Weights of a small GPT-style language model, trained from scratch on English Wikipedia: learned positions, 8344 steps.
Each number is 128 + 24 x the weight over its row's rms, rounded and kept within 0 to 255. Layers, rows and columns count from 0. Numbers have three digits each. The size before them is the row's rms in percent of the matrix's.

# v: layer 11 attention value, 160x160, rms 0.12, rows 71-156, columns 120-159
# o: layer 11 attention output (transposed), 160x160, rms 0.607, rows 71-156, columns 120-159
# q: layer 11 attention query, 160x160, rms 0.132, rows 96-159, columns 120-159
# k: layer 11 attention key, 160x160, rms 0.134, rows 96-159, columns 120-159
v71 111:070169101126124129095132115132148110131079161126107143135123131166105164097139101158128117144133134113106119131133108141
o71 099:174088143163126121151133135114087129139176120152143136104108100121125091140096147121141158109136080124140148108110165133
v72 110:143146129162122100116149132117175082134116120107076123167153102103191153127114143155150121121103118091161157170106104131
o72 104:138164092094160135133130133141106145097145139143183131109109120154115107178141106141110142164152128146096125102109142138
v73 115:064143117180106138084157159109092138145116143163109181148107121112143127165177114118092128126131113172120124150158125128
o73 111:170136104116131113141073118142166153166122171099145086115140099172125117082102161126182114117109152103144140110105091115
v74 113:146120096147098113151147119149133194129130125131131160150161112133094129116143132144126096135107122100135162130152081062
o74 100:143122147147152159100128127140106113139127107128088089078133117111123127150134123116125147112149144136114097144082159176
v75 109:170127090113142097140156142138134207100122146118089134132118165140098106155101148138070109116166142162132156119124073154
o75 102:114111154151097132097132126123124091121135090123160133145176139070157152136154113138138138119135105147150100112130169117
v76 110:128163095101118119111136144116085116128154104155114114081106113111103129102127123172105111126132148127127114158165157105
o76 094:109095137134144136140140115150161151144079121110145166145161156132154132137129120078107125104126148103143150091050116124
v77 109:137135144173127123097155179103120134169078141132127097085140080130123136115151134134125115085126161154104166123139132114
o77 096:177123114084154102142123096106133132099148125112103154144133147100106134167118141129123130181104069124155090150163139114
v78 106:112114094091126117119118142118117115090131127158121139143108124139086125115103118113171176107108139130095095089177139153
o78 088:159140118164139160139133115188151108114095155121121150093151106093140093129145112143110056120152120104121123176094125149
v79 110:135181162140117147122140117150152159124124122106123141137160127132150117138149135099118088159138173119125124070095093106
o79 093:116127071124152120155125089152128093127126118156152140090088128109088113114111107145132140133120120110111153180119160173
v80 112:123128113116100088132176125107143136115125123126108148128117123099144121125172102161138099119175156187080100071092119138
o80 105:131130146102141150110096126148125110105135165167115165143165176149147113139097170096102140114103093100190172153096156133
v81 111:116133145164117126158120125155111143112131125143122139109079090163063100124149145107158145086128156162144125124124112129
o81 096:117157104115108106114154139084125068109106178131132127106125122107145127118107115173131138132091106067137119123154115130
v82 111:142151144124139141125122110150091150132154153169126098160114160105153126094091094100122144104126135099102151109098115142
o82 099:105137138101095100136102169156155126142161126115088138081155161122140153151168167104156105120128127143161091110144117124
v83 104:142139144096163133138140144127157120154167147088194095126100084123116073059106106127118081109135120150128116124148133109
o83 095:110109129140103125143110097142096115095106093146118184160131146122134162173147151122152161128103166134160156130104108177
v84 114:155140149162105103113089096122138096111114147116130130120124121128119121113153155138171148154101089127087100090129146145
o84 103:112117128090133130145156126141100168145117133142134124116131138123143130135099090129119122073148129138127109128177104183
v85 111:153105151104073137194103090151119116109167143179101142116114124116140135159131139118161098148128135121116150110129182127
o85 097:118141124175135124105126153133116144176088094102174085152121154139145107106125122120111153125104125118137125140123076135
v86 106:126132106138062139084139142094142121092166122125130155121176104135133134119120103144125129153142151130111155109146156136
o86 093:128125132132152116155128147192123132190117161149126120102101154131132119137172137173133161105132121107148108178110107129
v87 112:111174132110107122171069092111145150097124148106094099172106120094176113147122133124103101166131136125127101108084140124
o87 098:131114121101122134078174157110118098143150115133139123089130128146087167114126125156174187095088085134153162121151089130
v88 100:076122138120149148136156114146158103125108097142114141153095140139117149165092148120096136104186101134109071132116128127
o88 096:150113163118118144098147120114119096124138168116119131110156108109160122112150140126120142132110129122171157108101125115
v89 111:143152125156110124111117132115151111148149128107083161126145135119095128147122121139159102170118125139128157112096113122
o89 092:102124119113137157144151151137089132099099165127179116154111102137170135103142147126168152125127134103083104110139147170
v90 116:145099119160137150131137157134141119085167151144142121117102161124133087081110120107136100095132168111124081143142145149
o90 103:076120137120093117168157136148087161141114084124128124129165101106130152160172139150144150172096120138127129119082146118
v91 116:102133132105129114128159151103146116114029141144116112125127117137151102111139121131154142106101150118181119166118152139
o91 104:118080142167106152111122146137114151137179184117127118106142146133110094129115136114087090153125115123082112111124114132
v92 117:182132123098095133135114129130144130128122083117155142167140169159139148110156133142135114178103174144124143139127103141
o92 100:057131097116115126161133127127099111146156139091095131109155096099159110127096096101123188075131145135089114126115149114
v93 108:089132142133157099143142137131135147145131143117161145094135140104136160115069155188155149128136142127161097155121100144
o93 099:170115126110150149127127135119128083127143108119118095157150109168133113133177123116140139114117108095092137131151162113
v94 095:142158154100145144178117112127181166118107135122131136145144138134144139134148128092092160119111108096102112144119133107
o94 094:135111136137112104078128128138075114090113130187073108108100127135146135159133109160145105159145147121136133096121122153
v95 119:145119120113097148135108136133144108170109113106160126142126127144089118147129142159091143125098181138164160134192125102
o95 104:135160142126129109145126100113089149108155151139123181099109153117125151135120131129146142116132075131097137130063105146
q96 102:138107144113118170131111114173090146152163118152125149138155117097142125131154105108111136137124126113113111135175118149
k96 098:089154165113098171140103144120136137145124123141125124083168103136121110149149086126137100136111116126099143085157119139
q97 103:075136130183157168129121157139164152127097142170109152107141146136128071136121135142148147134139090114196126142120086113
k97 105:107194123152148109114071160162125097162123107135109134159146129129112127132181109104181123107106073136183105123117123131
q98 087:099087166150140124089108144166113080168155110126170120144134120139137119125136095115130123147167143116109095180124111160
k98 095:107133163130120112147103154122126100130123142107110102115150155124140176135131141126085109156110143123146136141113067113
q99 098:138144130162141121122126129147102081144142141142127127180136151101134155105085101116110146061138166150113143154106114137
k99 100:158136183158135126084142142142130119138110110155111124137133171124116145105099073110120151065128137100094144156153128173
q100 097:136120106146087173162148145108144157128121154126117104173102146120137133140148139175132114111082114135129132119101119100
k100 091:116086131129142153155104114071111126079189119140132115176127082134156119100147164190117122142124140092143132128137149105
q101 092:153142130105119100168123166137115149101140144111148157095134136119133111142104121140156105087123140101119152135128178065
k101 091:119120107139109132159109108135110135087108125104138178143094131126119166132158130154138144113158150127119128134095144145
q102 099:127130110137143118125070140119143116175132134163085107121059108164165101153108131169115156164107145127132135135110078119
k102 103:140132127153135146153146105100168090146128189125158101095139121144074136158096131119147150116103143139092109098115109147
q103 100:165135143143099146150135141070145107129106142133109152135129127121134131116125177161156094087099163128140151147077106100
k103 096:173162120127112110129101135134165094113132120125109151171138145108117115140163100119136094120122131160164138113099105132
q104 102:110089106150133121097107100130135102131119109133090102129148102080127127138122132172138151099094128147147097163085101116
k104 099:158119124168140132145070139104131104121079138101096181138152149096159156171149157123121099085137143128166105112146081109
q105 092:142135138131096091117118145129085172137114080142111120128159140157110165164115110165116114102125130112132112115127110121
k105 102:156125156073115106120150117102144112082160101110150149124156136157135165183115098151119094101122133180114113131100136133
q106 083:092143147091178140131114136127146117152096108152140129137114114127102079138077098108115125134155144101159137189170139127
k106 091:103068135159112133112113128129126102159102167113095146141116090112106124148101130136163089142160118124166155115144116121
q107 085:113170095092122116087144109121151126138144111122136131130067122176097121107184129116095145084092137168113115110119168120
k107 090:086111152134107160129137098143149144145103133132105142152071125134111134095130122091110125087137078118095145128173133111
q108 095:132112117159114137103096122139103103159144131079106152136154145130131119161129082101085115130095109116097148111091143131
k108 090:143131128128119129085137142101168132124108111118122125129153147098163139099140116171105141157122136148136136095157147128
q109 100:144096109120127138106187161116098089133131151154094111090124134135131143133129157147105122152126144105142157104115118150
k109 101:119150140123121148131132130160136125142103120100082135090170152109141127131141136115130125195088142150141164095154117075
q110 093:104164150052107144121134124089117157106121133139141133174140162152128087140117091095075115126147070164108143152147113096
k110 094:120176164072137101108108146131083150130140129132094134150147104128173118119146132149114110121121077139143118119134127096
q111 098:136122094115120088137087061111097158135127155146103134131087134128126138107139108157156135133138077169143139100133090132
k111 102:151140119179145112140078076150129170141097147168135114161146136110136153100132138147132132103105120109150123159153081086
q112 098:137107137126151141121111125162149132125130155136176108092138108076129139115101108125107133157167146137092118131086126153
k112 089:158133112126143122118153098113150163184102121145146105113154091096124122142111145091118146141163136131063129105055160183
q113 098:172089162092092147130161127131102147084151118117099092093165147134114111112113143138122103140115099109118131150123145093
k113 096:136128133111116139144098169125058149120126119123144136112149123165101117130107122129141118132122136148138121129120153148
q114 100:152146129091165113147124140094132115089146113115181130112148101115107147121125122165102126099130146134074086144145108092
k114 097:109143130123156135124117142121092101077120145152139132126137101172144129100177147139116112098116136158108079126095090131
q115 096:109095127182116128148147071118131101164147160134121101176088157151139107095109166129104097143104130149169136138148097126
k115 098:110128178142103124153151130132131123133078126138119125207122216160130118133157130117143131142126097096176137125137160143
q116 095:149077144148162118097101109139112108137142160097128133132111110107139104093129114132155125139103144129134111125126139156
k116 107:177033109144154166103118133147113127150125120139122116120136104136121091086109159139118118155119152111112156098139114131
q117 093:086153121117134156141158111143163132145111134079149078145126126111137123106090156144114157150095143155116124132156130182
k117 094:105149143117106137161157138101101117120122165116119096169135145127136132093132111117140153170118082123148123108097152166
q118 094:143109120130135146118142118125169175152119134113121110158166095180099089122168147152098122152111111118132141103179084081
k118 098:142126110101118105079158173095151120127141161087148134148120113111110119121201156140124110121148114131103116107110176174
q119 089:143095140119124151164115119110113139134164151107126141119127129099173132099156126130088136116099081163110163149105128163
k119 088:140121115115130116103131147154124140148122101123137113155137099075191165138132110113096145144111109116146157154112094138
q120 097:160085116130137099132156136135098130075144160103128096110134120164100164171163101145083157120117091139123141105130149123
k120 086:113136113160118130121111141105131162063080144125105156105109154158136166164154153184106144127110128132123121119095165104
q121 083:144107137107122119102104130123067095099149146152160135189106157161125159138103113134148124180131117096115123085137135145
k121 092:143134139097148116091149128161121117072152118097104139145150107168108179140149164111137143148101143140152099113156094108
q122 092:161131146128103179119152117119151159104098139066129110139139166107133149110142115126106116130143135112141165159118158108
k122 094:138091110115115152119103122114136123123142134138117150143112126134145139111167107175135139131170162096126125090149136152
q123 101:123157143183133144126171104142084127133070107108132129122111088087119150104096137078086138134121088131119114136136113102
k123 098:157114117128110115093143118120123174137118148175115167095105148119114117134118138125144144154177084091158119125129075091
q124 096:132101119088090145116077143162134133151153113125138126096133072151196146112163161129106088116138131111096083143125131133
k124 095:112147130124115124149121154096146122152102111125133118122080125160130106106122150146104113143100116116072094139076153108
q125 095:140127137141096133149113114165082122131111147141151130132129122122122130126098124153132132173139123106130155142104150123
k125 102:147105149147141157137139115136115107107133137143152101144139107112183153120108148124164126140095136130081109112094129155
q126 099:088140151144161127144118170131171133084139159126101141123152149109132063125124069108169143128087131126143093120148117150
k126 104:109139118163135130134104104101126117133165148148113146118126150134138084135119111120159101187125126151130086162088120139
q127 089:145146119163093093181128104148172144156127114131120129128146128127125143143110134100086100101103141104129121069113131142
k127 093:087111090136119094098142131103173149112100140142116154161123141109148132116135107137141147111159172116112091121105124155
v96 109:119149175169087109125136125100109149119162144119119160112150161138115096099140127142159105096119097088150081177141105136
o96 105:138102054094170138095126105145159128173109153106073141164124097098101155150136105102103112153133141103114151129129146144
v97 103:156167109080127133083148111117117091108109165102142181148118133113128121152153109123126093179118145077137138137131121161
o97 105:097129141146108139152129145140123166125134139124101124114153144133148120117083144143142129109132132124128124091122107127
v98 103:170139117092119141150122124132082091161130115115126152093148129092123099133105116089150142119119106108149138093130131050
o98 092:084145160139123076120149136091154156081120138144112098164159143130097135127139139146118120137130161170146114172172150177
v99 105:160118099175128093123112176131124127112127135104191129110159150100152126121100129161174130147132115123206104125102166134
o99 095:137129126103159165154161089089117142114168102138102149131117098166132134111109133072139137091147131132086155124162095115
v100 107:182119132137135090129165123113138154123122113142144145107109073138109115137183092120126101110129148132141159123122095137
o100 095:108128129146114156127123131105123127124123134108123096124116141093120105099101129137129119112145142101108127148120170102
v101 108:131101161126138111100096122108140134142079141113094117160102106141081176131103117119122122110091104157098133146147145131
o101 105:136157122129102084141144152139109112115137116122146132103137147107148087105113127115124120134115153092162114116128100129
v102 094:138137118135129128114132136130152164120165119116107151127098114124143156142094129139106110137147115118145183133114108107
o102 098:114147130136127095164113123104120106107102157144135107122144165164113101139144104111107144117124135099142136060104150175
v103 100:140140119135159138126084177121104165130108173156141062144136163093125101129108158133097112128157104163110101120133098134
o103 098:114123156140093104123136095125118093158138135082108196132119135172092118161112102142136153128081106090144149122115139098
v104 100:144124134109113127112128171156127152093176131131128146167108103111149089097100128114128132149119112140147107111121119119
o104 092:124172085131161148087123114120152121106098128126121117120153186116102137144130136144119138108107128168113187185141118158
v105 106:122108093119145134137138133175103162116152151149133141143117095142122133133096122096111121104089141127127139158140130178
o105 100:124144181126132100143120142080152139104123089108146113148148125117140168117172144126138108120124123145122075088108120077
v106 098:160117093118161173134138084159113107151134168138185150144138112071130210075133135176134111128113138130151101139134142140
o106 093:082150110090132130136116164098147154108109086089078143129105128174172079136144128086149112168121098168146125127152156097
v107 101:170113108112129152141142104114129136123127159084121099161123152101151105148146079126101111161104103137146138071168123106
o107 093:073126132095164093127128150104120136119146106164123117085156090140097162134126193114160143116126120146129098163130125135
v108 104:143115163131128111125112138123131162095085126073126122093148120180121105101165127120115169124087145144153080167109110132
o108 100:110190091146140115133143158156123117144140125126169147155118098094084142130113191119106085130153142108123164082129122110
v109 104:142086076110107139139151129064142126092151102148109109141113178124161150103150124096138150111130155119122123154075090127
o109 102:139131150133127132096125132163187118169149165121148136097144102164122123147089157149154144145151090163135152109137131117
v110 104:155102131122165127126156151128092156161165111126148146127147094120146149143109082112139080131123150149135077123129123118
o110 094:143152084123135158127096119136148124163110146116116098113108159138145086140132172151124141161132105110115138140163118102
v111 104:144158123125113150123179081087138092127156149139106128100117114110066113170129126156119155072140132168112104116126117160
o111 101:140141127147150123119112134151144143151102132129147109179140137141137136116111102094165130153108098106143102101137114079
v112 105:160150133137142132118118118144097118133099073137111135112134139139158111126129153141153114099115087138116120110131120121
o112 097:102124127142126136138090135137123130130141146091124130127086145128100117147167080162098140187157152136118146129111142122
v113 096:157153151156077150139133161137138167117135171117127123141095092139121098130144138116128135125080093151171123130144151102
o113 094:122114132102183119092173107131086092119135085145129124126121134112128130172111139126122149131137105124083122144114134167
v114 100:114103136121124107086105128113147151124114144138135154160105145147127131162130116092176122081101128140133123193129133117
o114 088:131124078114146163148144156123134083114110106131123131119134159117145113120114139115103099151138120122123118109125150129
v115 100:124120163151095153147131139131149141144124096077119111136129151104079099135137128189106143142078172136127112110150117141
o115 101:123135097121160145049137153148128111079128132151151124101120135117199167122138115069117103128187114139138148155135131096
v116 098:146147111198108105153142134102103094176106128079154178147137120112125130161123162119138158117134092158114105157162162111
o116 107:131112138064116184079129144167114158123140108178134071128130164161127124117118106157102111146130127117072156141148130121
v117 103:164122162113130132135148130134135090136092145132115162097089110135140138152152099107143148118162086102098126130106128171
o117 094:065131136093116145101124117105155141152160134120156130119144131122078123140094163132096088148113146139161108160154111115
v118 104:157123128149197127139116153125125143133102061139114134102115109161128115152091174143150113168150154078140147104143115156
o118 094:107146108141097139135154111084123092091168157127123123117107094110150120120115105096120101100120117160145141143112148107
v119 098:115123134117127102144100134135119071169111102125134096103178094107135141158157148078122177103134153145130174081141144111
o119 092:138083108156129141131141091108141186108177124131132134146059130132138119135121141176142098175132153082134118155105119112
v120 096:113142153112133133128122130160105114161084189126170137159133161155112157101105101140084099107164111161133084121167135123
o120 103:086141131110134135120126093124170144108140076107142131116117090095121104153132149109207110111124169092125138151127067145
v121 106:076150130162138101143086120118151109128130107126131112081112200115109125135139092116127148139122120147111110173149133149
o121 091:167098150156113103147113120148101165120130140130147139134157087126155158161131153117121102152129142113144131107136140128
v122 105:128159126132138097103134120123120114106145180098117127115174179129107109080112139104119094127098134086110145144144158163
o122 101:122091113171118124132135132121134129147107124114163130169083120143142121170119140132109132106136088137148120126091164142
v123 110:128116131106123103163179154129120112094116150127111129140118091146060133115136136134112120105165098118127127112131118111
o123 096:118159151126163118097059098149093138164133109135161140152088148119198123139109134129147104120100175114137139131128123120
v124 112:107111096158119127117116145132114158128152138115114143130093121128159119124124086134104125115122165162123110148081154115
o124 105:145115141115096118113105107132148089115100115168150157154148169128091153088131177128125141115090112091129128112171088117
v125 102:122154135084121128119163121100144125153118154105099113127134124092143128101146108122160165112150164118114111142113188184
o125 107:151127091175105094144089172149090150107158133140133106104110136124106096175112157119059122089140125145141146139124121116
v126 102:141132130152145086125119152112149092127113148118138107132098094144110121101155146141161089105140106159126116121124099155
o126 095:077131142127092142154121117143099142121151099104120130130143130142158139160088121106093144123105155137137122118137122117
v127 104:119107171097161111134137115187143115118101167094151120138131152111134100107149121104131129118133130131140144120161145088
o127 091:159150082155082145112135112128155106123159087160160143141124115136111146139103157122128121169118136146130105130089111150
q128 109:114137122148138150117117125116139143104141143167104094114113120140141126118164163098127138149149102131151095099096112134
k128 113:128145137162125096116101150156150170143147148177114089077117142126153127126134140140117101141129117154162095098118125125
q129 100:162074128123150141137132108103115158165176160113139149127136063145125103114138134160099148153156115132148148123105103097
k129 100:112135122054114121121118107162192116089104122154116162087115133145128149145153128140117134151126110139093121118127120091
q130 109:140095126132147126149096118109130113139147130127123136088091098133129153170169124160143172177168129098139108096108111087
k130 103:142109126137158157111076130119125129089160129159119140121115124126117141178131075173136172144162130109154128113099103097
q131 108:137129130129113076131142080099106104119139143130110132114129130123111097126134184174075157146126095106121120106106114127
k131 114:153120146115123081137159111140151127112148113111123139104147134129103112118143155125081134125136098150119159118065104128
q132 105:072089116149142110126144140115093141139136103172124076140133155125130135141144131156152150140128094154150121131105141120
k132 106:132096113137135108118192155135116154147139092152166080101163111153111146115146173111126146119155107098097145140138181116
q133 114:097086178138135157152122118116141185148119081115139128122117115126147140116135191145141150140099106149097169116125147136
k133 112:081091183123133163111133131156151119152112058110142137141118109136118091111078171167160133148090108157111174091111112133
q134 105:132121150119122130126125152150161131138159143105087155144122184126074126169141146115119160169135100136124130116122129143
k134 104:120094108151122119145097131124133126113148147108070130130112165167129141156129144128085138143158100154141155125134125142
q135 108:136135176130092119129115111164142122150134127068143081106179121136152164159091122125122124151114093121162120140106110166
k135 103:146114145105113132139129110134121138145144150083105081141153100116091141138092119117133131178146104154098095137117127125
q136 096:166172125112158129109135130131155170103106121142074105100070123088150119135131135092136133137133173115122110098112130115
k136 105:145162118121126173176129140144134162161102113162137099130126097085108163180121150125095116110104159116170096083098122183
q137 102:141184160122097136110102108123096137097096113140110132127117117114129101156115134126151101119116180096034132087154154147
k137 103:125148147139116110077113107143117110150090130149163148091146137143094151181118135128126127116137142110085117088111148140
q138 106:142132127112098126102120120120127133110119151074140102132142061132141151128112169168145107111143121163171088079141119161
k138 102:126160125114125141127132096136118154138127111138081132147144065153149129082125167134184144092126107137147062129129125098
q139 102:120138129142138133144171140118119100137147092067136114109126098134135131109093126095141165124168158137102112133109154134
k139 105:104127157112150139125150120124157103152146111071105145129129115156143118143161147078136122098181151085126114130108147127
q140 113:131089141143108119180153102127115130151131072104129139163112106117116154113158132124161154104145153166164164105148116119
k140 102:107081099128145137149170100123161091123130099136116141167124166121077150099143118139147166101124126126109149124133116125
q141 093:164129133112159121130123160157146126130098054124111152130120129068104139149146155107119093126098131133119135139129145129
k141 098:128133111144119164083125180142108134097162137103119142169129134055124146142143159133094105127096135180156089110116134118
q142 106:133128168087099113082150138118128122129124106119135106104136141106070137136105144125116109132135131093096147132136135151
k142 106:123158125109109185132120107136113165163112116128093130103103103091129121080089155130147122149132137122127140140083115147
q143 116:164166103101144116104125114123085160125130152108145141098103119122094086124138123146152156151119126099124109172130105105
k143 101:124146126106139154095104164112110132108114129079119155139126160139190158145118133175144113102136090115138138157125086145
q144 100:128128143123129121122166068112155109084132125091089126109135128116102183099130184145132136077120188141117122105155105165
k144 105:146108168142155159112125093082134128132151140130120158150165174138096173121090165109105112133128120140136148103135137142
q145 115:116088134111104118109116066135136130144099094169152094125118157134103143180162150124151079134112153121116138125125114167
k145 111:111108122107146136143120098130112158154104094129133081147093162140129139180163159145133100121155110132112162137109101184
q146 109:092136138135096153135137119116173146157080099109166101140164136139120148139079083125152117123076123149108143136140162122
k146 096:131173095128106146118156085125115102155148116136149086127143079138089105116121133121132096173115099128069133160158175138
q147 097:116135131133165158102163154150139123153133170123104153104137137116124119129089104103158112140172095105133149138098117138
k147 108:096145115115114204119116154147139155119137151168120111131139142128108099095112150123127122149146146118121159156114100110
q148 109:125093181112160078103110130150115138162100123113132145136136132109121148186110102165109097138101113099120115166112141144
k148 108:144090178135139099107125094127066140121121119111148094103125149104109131113124091176135123124065117068125122167112133115
q149 102:109119105144129120132148075078118154129147115111123120114145123177126135110159120123132117136112123165092142144150097101
k149 109:104136114080139117104113096130136126120180110146137100143100092181128123156153115135123104132093137109109142153120125106
q150 103:155120120070132157073136141160136143145125104123140130107110142126096156153148113150090141103099109089088089159102115129
k150 103:158121139124086101097119145137134139129113127113138148142134166127121139148148101131133138138083093123094117192123114061
q151 101:127134147137118123141110122132119106094107101143170154114114132130129052092135138162119189103132097139128157108161117133
k151 100:115118104112118089148107141085118138103134137151136138137097105124099105139117161129124151109152098115097099088113153128
q152 099:079083160140164134159139150139162119171111110143197116125126097105119139152151150080129084132102128123162134114129092183
k152 097:129135108152134180153123137135100139158121132132133151105132126147120149114169111072123170162133158142091147119090150144
q153 096:130136129114135158127118163195084135132133138168107136147084157118131062101110135129127091122131090165132111140116145133
k153 100:129120129097099136127099148175083119107143125118085127129128169116134128102142147130125122106101153174130117132101137100
q154 100:085132128148135158144166111124119130122094130145161104092127129144159146119116150113113130076150140156145163098117103142
k154 093:133124131159121120133132112170139121137130137145121109129144105110177127079146119148161142049128156121110158081165133123
q155 095:155164167125119157096128151149128092163151128143148145142145131122120130092114149149115133150116150086131134154101113095
k155 096:156171131087083142153147117106181115156142087114120148126160114133139125096118133152116124104109152121123108170078137110
q156 108:124138115131157125098150141116158149098127094112126117105103144145152102115089135166143165140140167145148099160147136124
k156 095:125113088128143136111126136113102135136102131085113101142088153127158105096104085142086160123127131092159066120151124133
q157 098:164129140108106131152138143115109151105137078144138161096162148174097106087112135145135165117149083134126119138116177137
k157 105:120149151081101125112180099130094138090075075136152151082150104137133110121098115133149123094148091151121136133105131122
q158 095:168141126162111131082100165156107084159152129154090099173132152142088137160148116162129130074106168113151129132106100138
k158 101:178157135124110116156106129082090095167156143136095098153144133136105119131165144125142161085142133124160153115134131155
q159 094:126072121210176146115148124099150108137135126093141131189156136135064125132101130138164108118135123142146140137128131124
k159 098:147079100169112110120128111136142127114135084135130133141132131168107145135083087123124125106117129122134117159191139091
v128 089:129125077171117097151117129097138111118114152121125110077146080104149115120102126144148187120164109130146059148099152103
o128 097:111133119135115155116150113125113159190105092107135104141124155103112149149163154085110158117090177145121137135146108149
v129 091:113114131106092124101154161125156122126116114116078119110161150115148111111111149116129145123133130130102124113072134117
o129 093:134185159120153128124108101133139142129100101073140152128083129141116134144149110106164123101103155123112105117140144134
v130 101:091154148158151153086135158107155102151140110093129161110115091108165120112100126141146163163169155140129111115129149137
o130 105:143151099100158108170118118105134152091094126092124102124112164124133154145137123160081157135088117151107143158159098149
v131 090:127113144108103179143116135108126109069156183142149087158059143122097139127139133112139120117109123153123103172113096111
o131 095:135116123136114149131096068130126132134139057102114164122130168145110115124136168144142117104149139093143140109156134153
v132 082:148118116148139101104152164177062135112061111136122158111113128127115146118157136154105161096123147142123093146092099132
o132 093:169120118121134127139135127116146145140123127130122111143122137143114167182090095128151102158114114088108111143144162119
v133 084:112143108142187128132105109095129129138121144150131134132142102128113141124135133112153093133159137102125091085182120162
o133 096:137082130141112089117123126074122134089149152135119130154132144165148114122126087164109128118106105145147097098109140162
v134 085:156106134146170118160119157108101149104177171138086144122103100126103111088164134142169140106107166111094109111141121140
o134 096:128129146126139121128148102151149158142135127141129159138175163125141109178082097120116112175175096169108153130107105122
v135 093:170098091125120122150143118093132146141110151184142147112125123103117106104137153148132121145106114110128090102156119176
o135 101:112120113131180108133110123119143105160115090147158147141143123176116148123153109148137128141147142147082131149114106084
v136 077:126139134156145080161141100158104113157156108111117093130110111093144142102176112163166151154151109140110129094120125092
o136 096:118101121117133166132131132099157109136107116122104184120159172142101118107143134119126116103091109122120091113137114106
v137 086:083141109149153124110126127125143128099104117146096138130134073138136125126094138153105111157136132082141136166136090146
o137 099:106080166126080108131138095095104072127162136152165116137148183141096116145139139111140136103120121157123155117139155119
v138 082:120119098165145118122109144118110148161163123118145136181136130148105109199098128093099155088102107108123112151111131120
o138 092:150171137142074177159136083144120070117118130158137139117104093120150123080143109107156095146107127165144186097131127140
v139 099:142161125142101118128114122103144106141111130083102143102138134164179126138128103082155186149161129112093140091174146136
o139 108:150135140109142132125141121126168162170110101134174125138110139120094136118101144155141078109063158140165147117074101115
v140 088:093106109142125102165131102113100078111147111105143134127141145138139155146114105139145121136151106212134119106113091151
o140 099:164145095124117101120135145155124172130105167153078135105136149097149114141150108123112118128125083112146120131121156115
v141 113:123115105141136098143130126127123133149116143103104120112135140127112162100084148130139167124156122140114143091122152134
o141 121:114113123131170151110169122127147101114119113110112147144108086098170136147141126125143136143082139136115133135165091132
v142 088:118112137086132112135124132132142140109099198102117130149135155134093124211135090106116098155102071095113081119147145110
o142 092:122157140156105147203139110152161112145138097134100098141122130103103150082130134137132167070120154159140173106158126119
v143 087:138120126140104082114117137124147131166137128093098088099120130095147121093141122160151185140153115155148137111163129147
o143 096:127137137115149155099188121115084132115138099110164104147096143147105149168105139176132133149103152144132131102123126107
v144 075:145101140161146138065150128107161142100140133116124148152155108142106078161136100155129078099112125119095103148106128091
o144 091:106171126095136102147090111104105126122103153129108120101121123144147127114128168114145159105153126146170126153134106151
v145 086:157137114157128135138122094145125153121159143170131156116151131127165119126140110139141088147119128147182119113104145135
o145 094:150119179116107146135123138151132126133137104116161133142083123128107130128129160127106099117114095114111142114112098140
v146 089:123142133133169133111144091131081078122144174143076126118110139131133148144138125166143174162139148147108139091127125129
o146 097:140104080150153135109119130146086133119128102145103163155163093099138121133138112108073100081103145150104123157129141160
v147 093:149127106124119100134137135116115106139152117105154115150106117092167138131090081111155163136123106139134136096131149143
o147 101:134131060153142117076154154150173150126082160167125128126154174120116140140134120132115128164180111134156129110117108152
v148 082:114090103147147105092111057145143136124109162146143142097119146121116118116139154148153128135100113163133109083178137096
o148 088:144152108079124135090137164091122129103100131122126116166129107098147121139145098180112151130175145109128120159106130130
v149 090:091144153101154130133092136128112094138114140130131134070105145157127159102132112105150142149161130127111134153095132104
o149 101:149119138123132146122064130114139143176112128092133106119087123135117140121080122136152149131144166132118120151166114148
v150 088:100171129146155171113125135114110118169117143123172116124120133137134082122116149086131102111146127110097157106102180100
o150 103:122131110109122087089097129168118078121141130108084128136136147109099159151102135138145155139103141143109133130131138161
v151 082:101141116088159124146097154132098113159132106147128142142115131090092132112121088127128129106132095142083141138116135120
o151 088:189177167122095138132128103147155084114154098078130108127134155171135107081147150117095120147108139115126104153100126106
v152 074:118108151141117160141158125136119137149103154095144097127132112180138206125112169112102078129121128150136115150119126109
o152 094:091115101132110119145098140096139111104145129171095161118112112080112087136128152158129128133145121116141128095145111105
v153 087:166127140161087167138110105134075131100157119125178139142126142145129152095115110119156138112098158117117127152143116170
o153 100:074112142120118138139181129144200099136095115099096109095113113132113087128121104097175100153146107117090115120118123122
v154 087:136130186103124089093112147157136150148130095139122124130134107173145120126112158180122137159088139132135123149144169122
o154 097:164096075109178111182104126130094079088111159138112106099106135089148139132140112122154134100141128124126133138140100152
v155 081:135106110164161144172154151145136134150109166129110130116143115152161092117116133166128134116134137105125108151115130164
o155 086:122176131095140112133134142093111151083166102147107117094107143080094113160138153090126118144149122150140136117127161149
v156 090:134118090135145112152152143097091121122151094163137133122136094121166106179104133130163162154174135122083093102115115164
o156 103:114095131150152136099140095118132108152133117127088153116133155136086135126160128135108096086107097103190149106133139164